Part of a small language model's weights.
Architecture: rotary positions, biases, untied embeddings, attention and MLP in parallel.
Each number is 128 + 32 x the weight over the matrix's rms, rounded and kept within 0 to 255. Layers, rows and columns count from 0. Numbers have three digits each.

# layer 3 attention value, 256x256, rms 0.141, rows 36-127, columns 96-127
119124135200162136162132089109154073104081160107104085137146077126114117121119142190148095157103
092133151122129103064134126064120107156157163171127109135159123170155099121103149124150139127141
089124165144115139168118155109172130119130113194068110203185127148102151173136158145160118180056
128089151168175105078121152086109114138126108085061160170101142190127133153112191077118162091097
176090096128137106052071119095132074114141098148093155126125137093078108125132140143122069129097
066086140097124107137175181179130156108106129108141110075147135174150129141099156100162084180131
175146124154087112122128186150155142141083116140114099153137142132152142100174191116112121120127
120144165092058067135131138153138115103117114163136119098117143111163135126111058129151148118174
124118149163137218119147181072131095099142136132107117125197140142115171102164131135117120121116
123135182106134133112132158161081111098133143112119130097130140175145084143101075137135115147211
121143135133096115152138087118159131133166129132133139101137149076098129181137108176124169150150
186152200071129161123135153159178153116148111098176147124125115090157137077103173158147122138132
165111159112049167135115102172153103125121173097133065126080132095109117135103137147116125145160
066159113169137094128120141134113144134122132121113160136163138120134153152104152124130118133169
136147078137089139180163146171124095182128134103118103085167136121135092170105115147089190142117
162130117126167140093122089141101095089089192203093178151125145077041118119172093153100138127092
143145126103153142152141163123168118175142080143134171158143165106119116105153060058164112107160
050141140138119183179112106083117137116162131114137139161169123123137146192077169110151115147152
172097132104095120079129103069118102125137145169113107141090139079087117138102083149121148083176
107165205127141157123105132096114092097181148136101144076141131132116139185111167115104134162158
147062112127104139035109151122167111103105096119133107163168152143076150122129135120060165170236
170104147133154093167119181100133150135105190153098130105164095159182081143143138118139093115173
094133136131126093104133142124136133086077060139128126125091145123074206120132155178184118158142
164135107108148118138132171166163129108191136117145113140117127161086188153143131153118096123172
114148123122140191098118092155168109126142121158100124140102138127139191152138201149106127089095
085148152145165148116198099142117062110104104196131116136110078165078137143136157161158145187114
038170096169108124172067037129107049161196158141184173113139115105181138119117135118105166070112
111092128094107122090173048103127177098151136103104117159130149153143152129142126127179104137141
129103140130141094087132192110132103124173133096143144147183151123101166072125099137137142171143
166151119157155112134228136146131206142103080101107131157121095224113083138124090090057170092140
129091158124122103130113121156145160113086109113145176182152111129083177156144170068173098191089
123165136170109176133077107151140162084083108104143156096158191107094129158137113143124166046104
099101054140133103146135122140125102146087089142068148074165140072108096124028115174150182123169
128150158132177139125120156099141116104135085174159158161120115114125110112125173146145076107101
121069117073163132071161102137150100122093155134130134176167150135164093101138152109141090099134
156099160137134139117171179101146113173202120179190119223119210072139095167122112174113142204090
081093108131115064115135069108154121120157144098113151064084162123180169109117083121156152093087
122127083091185154099181115135125142095132102102115145091149093152157136147190166095097094142146
149100214110129127133143139114135079111198122102135096159071081146181096076070198203102124189117
103117123132056160153069150129085144117109121119124185122131125202129126169166097158171133131173
145160141100158155100159120153131155127101213123173200073145131127117121114120157057172091185120
078060072126176102118130121096116102121080153132024155139129164119112103110113129139097123104135
190151074069134114137153109173134113104108174069109111123173115125076082129198142177062143120133
176106103129148147128124152103122174148123194128127118153143162150121102098114120078154165170166
034035149142107112158135106119167131105109128155183094110101120137148156162059093100120133140105
109211101124155081135160147098096096123121110053135110177123130141107155160155169114134167137140
164153131171081125156148113174151113168159130158171102122098124087144149177093114162078144087126
154190077091131112091087141133124109102122103120152164124092168149200169114081046128201141119144
123112102161181120172153112103109139117175138133105142158060087148141140158174139101100114080148
146093142177173179204120071138125103159126098089127170202097078108160119173129076142105111097156
130055127165147081123155076099109182153117147139111121143152110134128135203150141133092143128136
121112158109065117152099160133117142125131118108103109113057087084152118170171052072192160111098
089112130092089175138124145133124153184101151091072112165086134121135148104095123211142115157115
119165113150111083088139110150093089127121096163171044190138096125116130225178094149178136155138
118082174111158140124096106073147159149124134091157096162197100080098130083157141136093135135117
119055099106128115133198158097120168081122106128132126123121153166203113148195120074110122153134
127200135133112164140122137050155134149134096090103080124114096126068116118139156188091085101200
071145176132148092109133114158122115092110179177202146096058086145132112132141139075149168125137
079123140098066077149128158090094129145104092070109077114067118166098132121068072114073117122139
145137075159198119176118174134160144135074148125076122116063101099097095114125079139130163134136
143152101109064150106114101107150138164066145138118147156146117124076115130130078200085100122152
138141207094196146109104085034137125110125116157129149128137132155102104155101107143150110092132
089081190123113131096129085146110143166109158100156084085099123128135065147072080150141154139181
099110091119125170152160116174138135135160099145176088112084160143087077162099146125123152097125
119178148101170105108125156108222075141116058080158080101143123129165154099098120098152160152131
030072133123087126095171088146111142076102164102124123095089121139096120100145073108180175088146
133157108128064114093143042085111099083088163108131065141166108116174152135175113122069147085128
145098142162159135126089124031127143109190135111134117143110134144164146120086129119064125153100
099160053096132153085158092099141155115139111075081153118137199092129188110136133160043072192108
131114153101087140080079117144118106165144139140109103140160151135134073116087099127107154160116
101125098115128160150080115166139154146145092158157170062143151159115152142198156183133128059131
120159096167165061135151110137197136140158167121169136152075134089205114122127114089172140087097
147129162087104088145157086125114119193101125166086218098083072183181133147108116131222152109121
182152141136142134084169156163170128162129133168181117186134169123091124109106113143130132164138
114156122114116099111108171121105133116126165117118110134096126130148148182127075162211159099068
117168099176069109134067120121134108116121153125096173128145069178099135108179153091155094137116
100121092119154140164129096145107171098114169122167149034112132107088131081180086106107153095066
141141083136135135155127120108122150115155084115098158090130160105156102085121120115140127147141
101149113164133144104141103155095144174117157090091160047159134144100090128103137131173136170155
121185135124144145132109090154123214147152187088125097039226105121084112135097147114090165111090
148127108075141137082111154104099103167152135102087145098131158154110076090182092126169183085077
149153126128158170169156108147147103147060164207160129155145155105107092169077147179124174105169
153146159102038143146072176155142125112104143140125097159157080138167114121103145135179132137201
121152086133182099123098117111136154107106088122052133128119131132162145174075064099120153129105
130146114195159111142072042100149153137117124119117123128125110120167137123085093162129116166149
164185084094156136127131144155093136156107112085086136100131119117132080194126100092155117166171
133145115135122135110141103121191143155133119169151135065092129129058158085148118112137157122172
159170136135172119116149105110133122112075086062069140153158117099158162196122151102119158074125
127155189146156123104105107142137131139149154156101169084109103094090114189166071106149148098152
135167110077116136140130107092120122178171157114101157163052039146139113147128125077118077170082
100136169162078112137163174117121160070104128159121112160139132134119132112116182124100108160161
063125151173190109131106110133131114134053104159182153146140210121183097047095092146102182137139
# layer 3 attention output (transposed), 256x256, rms 0.178, rows 36-127, columns 96-127
124095145154072099098151101096140149122159108183156090095201143129122140106053096143131128165111
144165101146086125146118144109125155103107098169126059168175103182199105141094127120198116120089
149062151177131104128098122087122101126138127190118118155170119081113144083102164135154112152083
136174143179164115152224125097180082066137116116135127144103110140153184095103150112175199106114
160065138149157107059105212090142106087109138162117168163129099108160163132092068144179215091117
100161099113123073154115148138102125130115072125115086133098112109109130143121108149190151090134
107160142137134164119110165169134094144103140107101113105096088149058191144154131091122140161125
140122158130183171201102140142066148134127090123144159119065152161055112143131107155119123185162
188176049189159155134126121103162146089122156132088111163111074146130093101147105140138152146162
114129129141120115127110142165134141122126108128154156148144091173094109167107103144116142145061
160121166116139113120113091133172157182133156109162079077141106151095121171065118140149171140127
123108164104134153132112151173127125107117085127159072049108189164086104136189175110117167205184
158117150141124147059104091138157052121074138099137181201102106102092171091116148146109163136105
108110132125148093129132139111151109175123140127110076122129169143140102119132084097134095134172
138119117128089079105167128111169107099147093116134154141173111185101093140076136156073100124117
178152141185150126104142108165143076079125088152060146181129110118139123179116120141163131123087
122144172102169125181155112134101165118122095167088105119150155106147088090132090144108084128139
091082167128044143140134099141133117184071083069123129174188122180127098132041114092152113100102
213172120126123067089083145188140099072151158090104135092114089135127147117107096131108057147113
168108145146112137095085115113155130118082066117097167116152201167102195110071110130066172162184
125105121125128129090155146096165070215160155143113093186155129093113069134118140114165175157127
137122141187139126140086111148152177098079127108153138127186122138128097116106132107131146134086
089129104146124114136143093130094110146159119135137123121146120145158149147104106150107134180160
089106136088196104152099199107148115088183121086151131084095107119094070159084107151088157182137
119131179117107146149133098138121137079138117136087143094140077075165154145077115101105101113142
186107126176091106128120109115117074132107139077141111096117116087109146132145142111070146146141
160158144064155155155090093133135133068124100165200112109108126102076099146077081143105132104132
182126166146122135139130120179109138107169163079131097118086105120124129146098082133105071153099
084114160097075126150144149120149160145155093163101149112088156096108124097133128090076115103099
155159094132166146137133098104082149160163099131092134135157186126103194163161135153129154140067
154171157175149114087147134106149097119137116126144139102093161132165146109137138084115136101124
092117128121132099065098104070129067096106112152182153174160100096114096099166127163169117090137
164169177105150121137110152109138130143100105126151121137101161180153169099212135139135109141132
119127165071174126124084109141156110101084100081140135135163151074094135191164169138128126148203
151097137090167105147108177121152120160117130139071145184074110152083183079107111091160157139091
137125165160118177141136118170181153134085137217148141084215103101133086164098152083115142160146
064117088144095098150139186143096099115081093146126150086124134140147185093153134132090113152176
116139151165175162166074128086135147161114132102101162117148115153137119158151102117138121117081
114119116162106143157147173136129189069127132141092139177129164108132196170084128109107088148180
152108165136118129141160126133095109124115144149072131153079141058115090132163182172118062116185
114178173137148086179134165118141137109200132146150153130138149083132164090119200104142147082132
103100136180142165085097150156099162154063106184104080108129143154100082083138197140121157146138
131130107075130159133089102121117142195124117105151118139128135124145114073169108185128119147128
118152111121134119099174203157170099098187156106114121081180121066095164178100161109118076148185
140131146066102091151140106128112073109119113142143161118156188136121152145107143088176132060186
113139058139102099112115157102096167153148072172137175121146104138154091146169173163056111124083
096068112095072109141135096098119179141170150150160114136188111112124139123157061190102152159162
102132110214132106169104172158098050167132153181113147127153117140097074106125172094071150109118
136165125148133118140122067120111051112122108112161121153092147140105149141129090130109111170142
148161069146130106100129119080127133174109184120075135105150127152090083090087115153186117135150
141143139133092165084183103135116073157176141096100122130143166159122129118137032118137126135077
134099151139124085108170162149106158119158193125120152149124114184155080131147156138126179100190
090099141118141146154079134141120116058078158137122106204139109128173121171136119144129247119106
063108111032046148094207073109161175117081180156107118103158152184106103111124147115104072130096
158164142115104186077152016103029105116109205096096102125124079170166195131078080152088086128180
105104162154118135139116102160151121105103182093134151116138161183133174164137134112101117148101
154094115081107152126094096151120176108083107099147154118144093127152089124185146132121121161128
149077137154114115115128211104128147095119090100159165142122134123155117156116133130119098118137
160080107090111111185101188125174111089105176200094172133162119071114103114122108098100145064134
219098097099087194134189103051106100176129155066163163050169132097134151081088096073106140124146
101110100140094157153193123146149150146087117157143121119115130148090163108155139134146135138003
054115118160129116126114071161138078169096133138118068122172094132124085136163100121093144099156
191137107101123081164150093127190145182134146173118081143188093137063120125072050108151146153167
147120118141167157098165109155135089122124139073175139190179139116157099111121138146149097091140
095155117125141111111083139103068070136144129156154176145051107154066084113131145023168132143177
117084097174143178102086108134130105151118132154140085130168146166120175112169136128160186149106
052146091092123125159159102100157110142113137135144144171127063159138193144052136152129131181107
119128150129132147142108138158096144132130128146099164102134125125106127097122157132152102180152
154156137153173115083070180113086173159145105060106117171131164145165099162140138110124104120075
097156136173108123082129150123094129138126097131126112133156103193136166105197102113093102125125
095118109065178152166100082123111136116106109135142025100120097136138121106107179165146085098137
156119158099150122167150152131136113107116075069089079160136083138136126085097141111121153136120
164199132131098120099139114136130111114184175094103150098093129147122084095109131138157100133172
106096124089109132095117132172099133159159176200156135186128138112081118137152159114116084186124
079064088141095099129155150148138088123161120154203143123126088085141153167105094146123160167141
125101170109079087111171090078074163091158097106140094063087131101113142123129204100119090140122
128110117151149118170098162095041104142144063175079097115118062100101154166053161078141103134176
108148154107162110158121161114115101112087110142094152093099126117111120100140136179192182180161
087134190130196153139088166126145141055083094155089118148125093130129131088147161145135092127129
114163142088137076114147169061108071099154119138155093155165170076095178130168089128116164129084
056167064183121155148080067133149079066150144111117114125117163187149094164108149153141107172085
140055140128079126117157146114150108223135143106197078198167107122096120152059123135103198075154
151157202024150087104121127131155100083149127140118157116183172218121103102114068137176148113080
130116138210119083116097123081124141092158134123142132138107089167164152152171133162177148173063
164129133160056156084148122175108161149096147148115194142120117150116080133101094089136159140145
108139072190113080102134160104176163165150133149109116101118113147125101108131156183135166101095
084066098127095137229106155068131138129125052121157126154162114097119119092112049143104084137226
155127180155134119153147144093187097212135133092071194185133147120119133198096129103054146087121
121172159116133087135063101107134057141144153150132113102195167099145084182119111193124170124182
175156075165129073106160131116122156094152120071109118110135115089169164175167099164090131130138
143078101083128135099148118166158142109117102191133153118128151135111098107126173189103116119106
162117180079177135163094146130199110212097102175139116184090113153117107158113122137167139131143
# layer 3 attention query, 256x256, rms 0.118, rows 64-177, columns 96-127
105097175115133125105124114149159127108152144120161115090109128119126154165113101125148095139111
112160089098149149136141127109131076153164109140178113127105161184133139123162171116149117134084
153158118175126168166134091130105102117155116127179157110093130149123109124131125063116158100153
128150129122092133130113144137099113116090098152124120139143085123143148109144129107122136166135
150135070102142142124158111072161110112132131088133146113131125130116095131147122085115153140120
167120165105151155109095138099101122140129162145099142157121165139145155080114138097119146115135
161132152122110097141121134190126147113120109130124153134122095152154109137158145101107077112167
145100117089082121094150083170112154132136113079111092142105131112125135192126117132115083125112
132148122119111127112131108084126133104114141118102105097098167096101194112097122118133145086117
137128151185120117145114165078101092152105146130181137143167122121078137119098141122150148113121
155143137095107137096134152183133107129136141047079148112122150123135130133121108112136109075162
122127102135119117131095156136116104147133109105104092100102134091145139136108117139178085124109
169131105107127134135164095120168091146151170127131067123143117107103121151081116111144148140131
136097117180085144085109144121098153166085080125144137161126096156129123104120146133083160122043
106067090152160158156044196118126125182104077183113174179090114188127116093160155145063151155163
136122155120119154135152087108130137122135140091126147085125120122162103109129102128156145152194
101106154168143198104093166079090141202129124153162131139150122091169132113115156116124160197100
154076099140151086212149145128115123109106105188123129147150137146163154155108102174131129137099
159143089157156095128113095177123088101157162074121173103112157154094133120078116102185113135142
144101109186152143181138121089137161162137150107175156200071130154139165067123120127159153117074
087103134168127120120089134125050175135060114132188113118140119197166112087169127133141135144058
163090107184092188071053151103111115123101176116083118140102148134093146162072139099165133074125
157164073117075122116158106120111169136142121160113109098110150055082145124118084111125067092187
190166122125121075150152095187127144136099125155144148079127139113120125145154154167095169123136
106115149142199181137077118152116100072131138145048143092130147113117143107109122088103158078158
105083075145159131099156212211080114048125154139171149097200153122129125108194189079181154092135
155128167089157164141123101120116064089159135136153156139155105092122117131105166172137111141168
162139128089055096145164133132123142151152103133110169142143135128137121174139135121130125178100
139210077129098095126130162172140118139145143118181125145116114104143092139100121116141128095171
138132143092206154120109104159171127106151162119173124111126153072110096151105108097140125111115
099129192128175078146153134107146134148148095219148072199148138137185089110144100186139176149174
121078114108060165166165096106069172151097122145072171079115130122170114087091126168142122191157
143127092165162103115085147127139112092103104146103178122104122155137144067133112141142125116127
135098109159109127092127139079157130186118152155127157143118165086065121152137142163158135108190
120140209156139140091139100160117166140116113116130176102165132130166162130117101087148119133138
085125078150085105120128160067034113137142024135091143137139124115110131144177101154120140137118
197147103098164182107132147091081129148083089143116147129086133105105149119109122135101134124076
084135098117139194084119135114116076183125094142118129118112099131163143067165132133143106162158
079103129136082154106132093120104154086091103111109161117109129178154181123109149132101135116135
112081149090209094171135136199163178107155129135124147167136063100167152226133127144127132147122
095125185147149101162152099135084164129146125095123100128139160044134134123140114143069172126165
159133094121110177123125124106108162092126109099106097153113135117107132147139107136144067102147
136088144131141149124113114098117134092094133139155120129089125085161131104115096131148120079162
147123143161064099167163126105132110085134085079139159168183081127152153116120106137087174137112
116149124081113133167126128149115146090081157127132139174132144160123091079122113138135145135131
051127126088150075135117171162087115118090117128089093132149113083185117110052099127106115154070
086047139104140168185161150131149062063169093119139120164150080137150120145147077148123157162165
126096143148128116155116174112134124114148081146122141144194118151107100102120119148149080109118
156152152126147112146150114078134169153158135146136117178197115180074150093201153103174103119071
132142110148166144108133089107176112109085103125182084157188158151147154058095159134044145080076
109083147164100120164109107154134153147085130140084154123117150125150120107119165129151124083122
110106168155108059143164053177134070119101112092131099079154088081143129141115094161153135140159
199132126109096132123136070206144174147124102131081132146130092134123140141163106157116094123115
162158134101096177079118071171172116129130109110149124142152133090126146143124101093012099114133
142134152104096134132137130081129099171176131100126122187092108112119154153076110136143101142145
134147139120120149103124093174132123137105228146136219139154129126074111140091099103102164123119
157183050143112142099112047091074213174130127137142077103085118093127142123174145095131187219145
084087156075111100156148164110161114124216108102178113098111079140158163100115123109132035124172
140101131187114080121086073136128177103115136185143161066144105182127107141123137129128128148106
168124124160159093141099145140148104131102179144118083138123187051067056132112091102196141123160
148162079147118141134177123142143157168126102181127111152117137116147133108153109115140173118103
107119134112126110160053187135095101155150113113085088100150061160140104108148126124125153161170
088131166157163131080137174132110141153114119105158100111169102112151143150152115155155114176114
136136169096072105082132189165169204134173144068107053090051157160111131172080159068136098117119
111147123106104127162160145130132130161141106132132115108120198073098086083168089136142179127190
075153208119112143146112098152106149076107140101131092135055125168157116193106149145046104134143
112139162163093106144145109182112149102083106148093181134108110130129146137125102152126091115141
119126130141117141141121171151124109098151095068097117169166131141138167081132143110139141097101
148103124125108126143078151148217132166140126141113142153170139143133116006170137119154167147146
074184167111115079161112118121066146127133154154078142125103121141192106166109096178101112170128
143139153118101140111117125152172187155181184162118190186180176159084125131143143137095136191098
142112073111177123171088088115135077160115121125111226105144129077140135095102112175099139119114
134141159166118134113088129084187142145160147130142135117135164069093148104157120109119149153097
139156136154135131146119108133093184100140152146119171165141120112086107103120125159141122107185
143152133122140050123145113137155117168138149080140098107100144123151102141127155102190079121203
127084109048099153110126157093189128125145148106180101116125155129137089170166196113159160147137
127103096115126146138120105108093118154146126125144105124125122123108136117104127101130139155086
114118057117112125180097091117107127186158168194163163150099142202144104159121120211114117164084
120149133105137073117151085093141131081145233139138164083138170125111125102116059133117170146126
127132116186163112068154128133140113162187132097158080147135102117115122058124136084195139104127
149115137045104117193197087155140129112163145137120098122114124042167135141084162133176101146159
054160139044136112145129126111123114161150124135130159111136130142149139143209111055150129152100
136180134134119125139136133151150098137136098129107065124138198117109065186097133095151127152160
139095148147121038122106139140110106081102091078170080098230167137092100135110117060127116137152
161171189100136162126120088091103089073155117086136130157103172065149118127097136179144123090129
143143139053222166160097109102077126129091108068168127143122141048115143164048078115064138165124
092141083093099147110152116106129113159167113143142210121201135131144096132186111115136099201191
181114069078084122117193172178050133086128098122158247147112121098124124095081188125129012197135
075080143207133127074070107141177060153127146116062141154129137139103101035104134086085136162161
149136158137165140145087094134064115135161097141197081172118120172113191159164106077156062203140
137161118042100172104089130081082110136144123138126065148139151147135150196134092140138195130110
179143096178110173150117090130186107085099183126174160100167169093151019150139093157130106083071
120128091199121213154158187179116104057180135058070125116142161161138098106121109150111206097062
092109114110163132091118140123162098051162104074060079106146078154124083085158175175133172182162
140131150114133062147167075125072141200136137183142122166142125199134110067123158129045128154108
123164094186086164074197098144192074169119122176086107143095167115173190159164175121118149142155
147108166112136132075114091134153110086141122160165188192152107137129065125111113051122068126088
167159098156168148093144134058128163206152046136105123168082099088109087118185158043083100158170
170180189095165128020166105167150048176200119085108073177131141142112234084141115103100072147104
119118184087163173097169156108151107152128133133097156202143132162088101133123172149086094106127
071090119122168100183136120129135165242106156104149154170133151095130208151154127145195142111164
130090213101167189155139149103142137152232111146131090128097159222135144093160076074174074055052
157087195079135141118101119176107115144088070129117154176126132105201182076061087122096143144044
080153083121132225108116196160184116133156140195127118124148123046116093106114115177194094151093
113061087159108103124173126205111089136128092164153113187136123093112165098030180121124178147173
199152086125126086155132173109094165167176191197121103074129148147160097191123098128074073106117
104150087148176120117160100099112154092183092144177124153158169109105146064151168164132138066076
095121132147081077135168094127143181086071139127171144116204174123169115135153171111057105074109
150053083172119161167100159112120141163120106066130136095110113158189076130117082106114117079122
110133118143190106133097222135098045142134132152160117140168118147110158117104139135152172163171
161104124091076083111106146107113188129144075150186141155039179188143144130184137114199116143108
180151114090146097181181122117114176210117107161107124105107108138095076083114160138146119135090
172201090108149091176145107133141093053151102122126189094140145131237148107148106097066087090027
164167180059100196174107153139148165086103150106178061137123098163178105184174243132125095184124
# layer 3 attention key, 256x256, rms 0.119, rows 64-176, columns 96-127
148132137143148149173143105134126164114113131072113133104082110142104118145076151176169152116135
138144140128168115183111122122145127097107095151119132167133143124149129117124131168121161107125
119161163118133136123131081125133123154149109128102107132138139111113132099153149147096123141082
144105111112154133169112120140124154105100147167127130128157142137137121181116137136081109102136
151129154143130130136116113130162112164149114167117130122136139090107150129130091138111073158086
156147096072118114114154137149131130105109121155140134121162151115111098164142128141136132135127
150106160094123139149105152129100123067110132112146135110132108122076089116116148117099171147156
123132106157102095117095118123154101175132112145062136185158162136175112122098105150115100127121
190131133141122158094162077129211149145170138109144149130121175102153136138183089116111107100106
107111139155122084128136167137117128119132165133163090097103150082105092128098158110117089139153
167160109097095138103180110111100146073128114122132152138160139138121113194119126115111144131124
125133070092128118130135101128135130202152134136079154157114130138137116073173120087122132090164
108137102168126149125159135096196137134176132122149123144158152110129084076083146107118146141083
073125106164151123105126091171179135158089096156143134112087113077139123096119134131087127122165
099087114172146091125124165126115127094082152126157082133120075147138115069159121127154099195138
105106145138154111119137084169178156166142092140110149119085158153123142117156116149105117129107
132177087127112124111148159144077116130125104150133144131195066099091120125153123182083125127145
183082147117108156135104147146171146123143077101079080147127110147157100142156043107119097115216
079164138193106132152081174121102113119190135150121164124121121143133093113126104106184142183165
136147094202153151136154138101107124068121075186115166125136121143099170127111173068108128098103
137134161103119094159102141133157113096137177117121103137142167129099125131116155149119157117109
144138119119120105128170181190099124079127127143070064101119160123116098148100168151151117149202
156126156131094158089126104123085140127164092174098128105117124116064178155097131186062095113176
181107109141163129117072091128150096114141128114151133128097110114096107110148163106112112098124
130112131076068163146152135117127117096185117117055120163110137203164101113155133120130180103145
080163116172073107093136145138096132116099093112146152098150114150153202113174148147128094075108
102135142136093126118187163108160141115129146143143075121093137168103176171141151162124132145137
121151126119168135047130142167123139152039119110103109137170176170151098117125135159149130101114
157114149158076138128110136093148115095103123119163100172134175096141091131144137115082159092113
109110183109097151167113136118129162133124172116061139108169161113081167150127144159112139173168
093132153105089097198154095118190107209089159177162137102096134103150143084062195121120158112174
168110166121114077101161187128107133124156133116103129125122125116169063131160141154148111118130
177158150139085133108128150130119192099124090094079059142115105150114121088149125125142086092141
175135119097121100135155165111101081168140130134124145148156088088054112135100174122133166163120
104102112163168140140162127140070060129154114107104127145130093102144135177181134077121142117121
083119134183112101131108124180137120114149138163100180152143147159164120118191155111132114134144
149111155114141157063197092109127115187132128113110159108153061137138144115098120114178113124131
143180115139162116109095117042041146092122122149136091123171092145142125094154182132139139081131
131107072137041115137146138141127188122112132087139154123146140133136081109143198157078108146122
114073135125145067165156160160123159111131112133100141100092155132152143141104117146116139157155
080120150140158118173125138144123086142144092144104120162129124143098115151145136140086145128117
150112131142137128144152112116125113115108216091134163144153123143140103116155165118093111085157
072059176109095138118190165093102122111161097107164142144137190103093112091118119167144125141118
200125101137149094099123095157134163111146122127094081154116095165126173112144130053091133073123
119090102102165117175137127075150100117115143139155155181141145094088126105087146095104093118117
139142100119114143145112152160108087091131124068134128098148144104170103122103125124172143196170
107146129091094145127164109131114128124131133028119159168100135135100126097120132208143131158204
092112146137151115112117137139124135110176120151113105134135099171130134082113119125139134121107
091195097146125172197136124153161111146126137118148077142152103141184163054131109151150116185081
089144105165148106102080047110106139076138110112129109158155077111134077180119040110146113127137
145135181072073029153123120086161144116174114146174132139110125138145165104095097096100114136217
102175188092144142120165101161134165136153147226213126170093129139120126177076115148136102152151
048115138161175115155162081156101131125135119163147123111084173099156169173154129136145167097122
078043154100159140146107138135125162085116093094183130117127117115121163135135072090131180034131
163107081141150134090123152154156123119165107144097114160174181180106147158109121132208121099153
158118181164051101134111150113151130165150111135099182140105133153120124138162137203131179139147
153060133149148141107134133089126139169116082123128174135140152124188099184119168152132158113059
121121100081102159101105100146129143140128124094184093089103145143195143131137134144072132156107
113125147100143149097124177074118096106127108086152111154225148158153109093126140131169129112091
156145100117129139120123138140144074143090125152137146183060157119095122151127119138116136136162
137101121131151123110131140121148165100140098153202139158139121103165118135139194113108093087134
102117168071088109124145166134152141094135175139159100088125138154135126094105194178091138111150
087117101101109177111142123154089158138086095142117151105152133136158098114150103127151139116080
168100110196082138136096062133141130133096165106099122108086072055203120090087113155119150108169
122117193129106150102148169108047099116157118102120087152122103155102152130179105072200148093084
106115148111122083143154162119178119158193137080119140092137132144152136051122108146167170136141
120123117112137117120194161120168161106153165133175118125118147141169094118157151110132173121098
132155123125100124102107138158138051187124084125133133130151116095126096146099150152104140166156
146124177069118167146161096204137123082165133132124062105120161082110106185095144137175102109162
158128175119136123115097096221170135161106147083158145137153064131145135075111119161162127123143
137139176148137092099151132157153205099096107134124126106147106140154139143152125184098153077092
072118117147198116147044130170130108146124168071050082133126084151115180185123158165145143150106
179150097165136127165114084179099101092087131047148112070197141107100126193116152138137103121116
203137132112127119068155173113107172067134129102179065166158112100152113133137093182193131134150
129102143056127169123130083115194083167156108146110129191196135094128125126113104097105128144131
128195143120105134143144117067159125115143093157087134185137076105126121163145115141144109086096
104130079133089106148145121082148069101089050141129213182115129118142161084117091100140115179045
112110117169134172085174072149066096061138138125150153099145074148119176111154105128083116093152
130133150183187077152062095159129099072042090120118090137177131122056144119102118098176141108130
120107099197125173117167072131142041129110146214168111140090094111107144084165142125164105102104
146099085117084165079082158153163163129092123097117110087159134076159138135126123127017143206170
107203156154148103090152163126147118078131111168147104113131139073138151219122147132143116097109
109158119097192110147135117112164145164099141103100142140149159126148025107094130132104186137138
119116114178103121122144152081099148116177074172255160073088119192202090148177107137095127130129
196073169164151153128132126188107218148056150130023069207104154122135084150137175125086087160097
123167096126116126148064151075160126115103104156090156126142128155139151168099081072159070117128
188142183111168193129160160081156063055078103039151109099094110085136144087150079127118098112141
157161142064111191206150147097215043208130123182050135090113127168088129123052176065143170136088
089151029129078084153137100151110117131159177095150139134079060119017134119151119171123145115219
112137173117213122127112163065121122119147160104084075103106089137139175158125138139134168193135
190116067123080137082143162166145198180145128088142142100069143111071122187132156188195092099066
143096095170078127171124189115123157155120193144146151164151151163113103108159135143119138181102
159187103135157166160143164077176148051159187119142127148174121174160118106116152134102143130111
127160086106148106114106181142181131199045168078066134197090126104124125064112083125109058150138
105155112143164118094146155143127084131151113134134152026092129092136121123116096169166130111098
133183092137105168079129126093130066082175132095090174035149095131133213157139090146123085184122
129148120044136124159120075160078130144166106068157165102132119151139165132181141140121148119140
029182081115079125128145143150069194133102119163182091142129117164128128137125105115162082155072
093100117162111165122095133158108130078112123092132125189115156077080169132215094180148138233130
098172123148134177123184112127144118157116172152127115144140136162152161157129156105133107177179
120143101135142110124112170115072169159105143127174109083048105136118136151158133153134113101091
144106099144155194203118129127138075101183111148110100164100071147148100083105134177114139071107
131110085052130096123097123123158101219170124140113161204140108061159152141180127115216255116103
170138173124120128099230180111113098155086133129108170118079144086099166100114128172064144125111
105095125129115173080069145090083140128092175091115159142147162142154082102109108155116169171196
149150152142127133118145143170207093154176119048146153123158134104178087130156084094213172151208
183136113115169083077099104109096117106106177122095149119149091137080105129097210192074124146074
120132103116098152112108105135173231178117160092159148047128105166119171090134118064139048071116
157067066127114099120088055162130142160138135108133134121102156099165096189094199139126071145079
147194112073089117097162123142103112066149168101124099171099164189116169163105152132137152156151
097061106088150139142152120130135162170081070123109180152080158075189136040125161121216077110107
124105192081096153128111116095109109120237065079095166180109097118107141112099112140098081094067
136141136178105161059118094071106069172234070147111184141169156145088160083180095090178066065075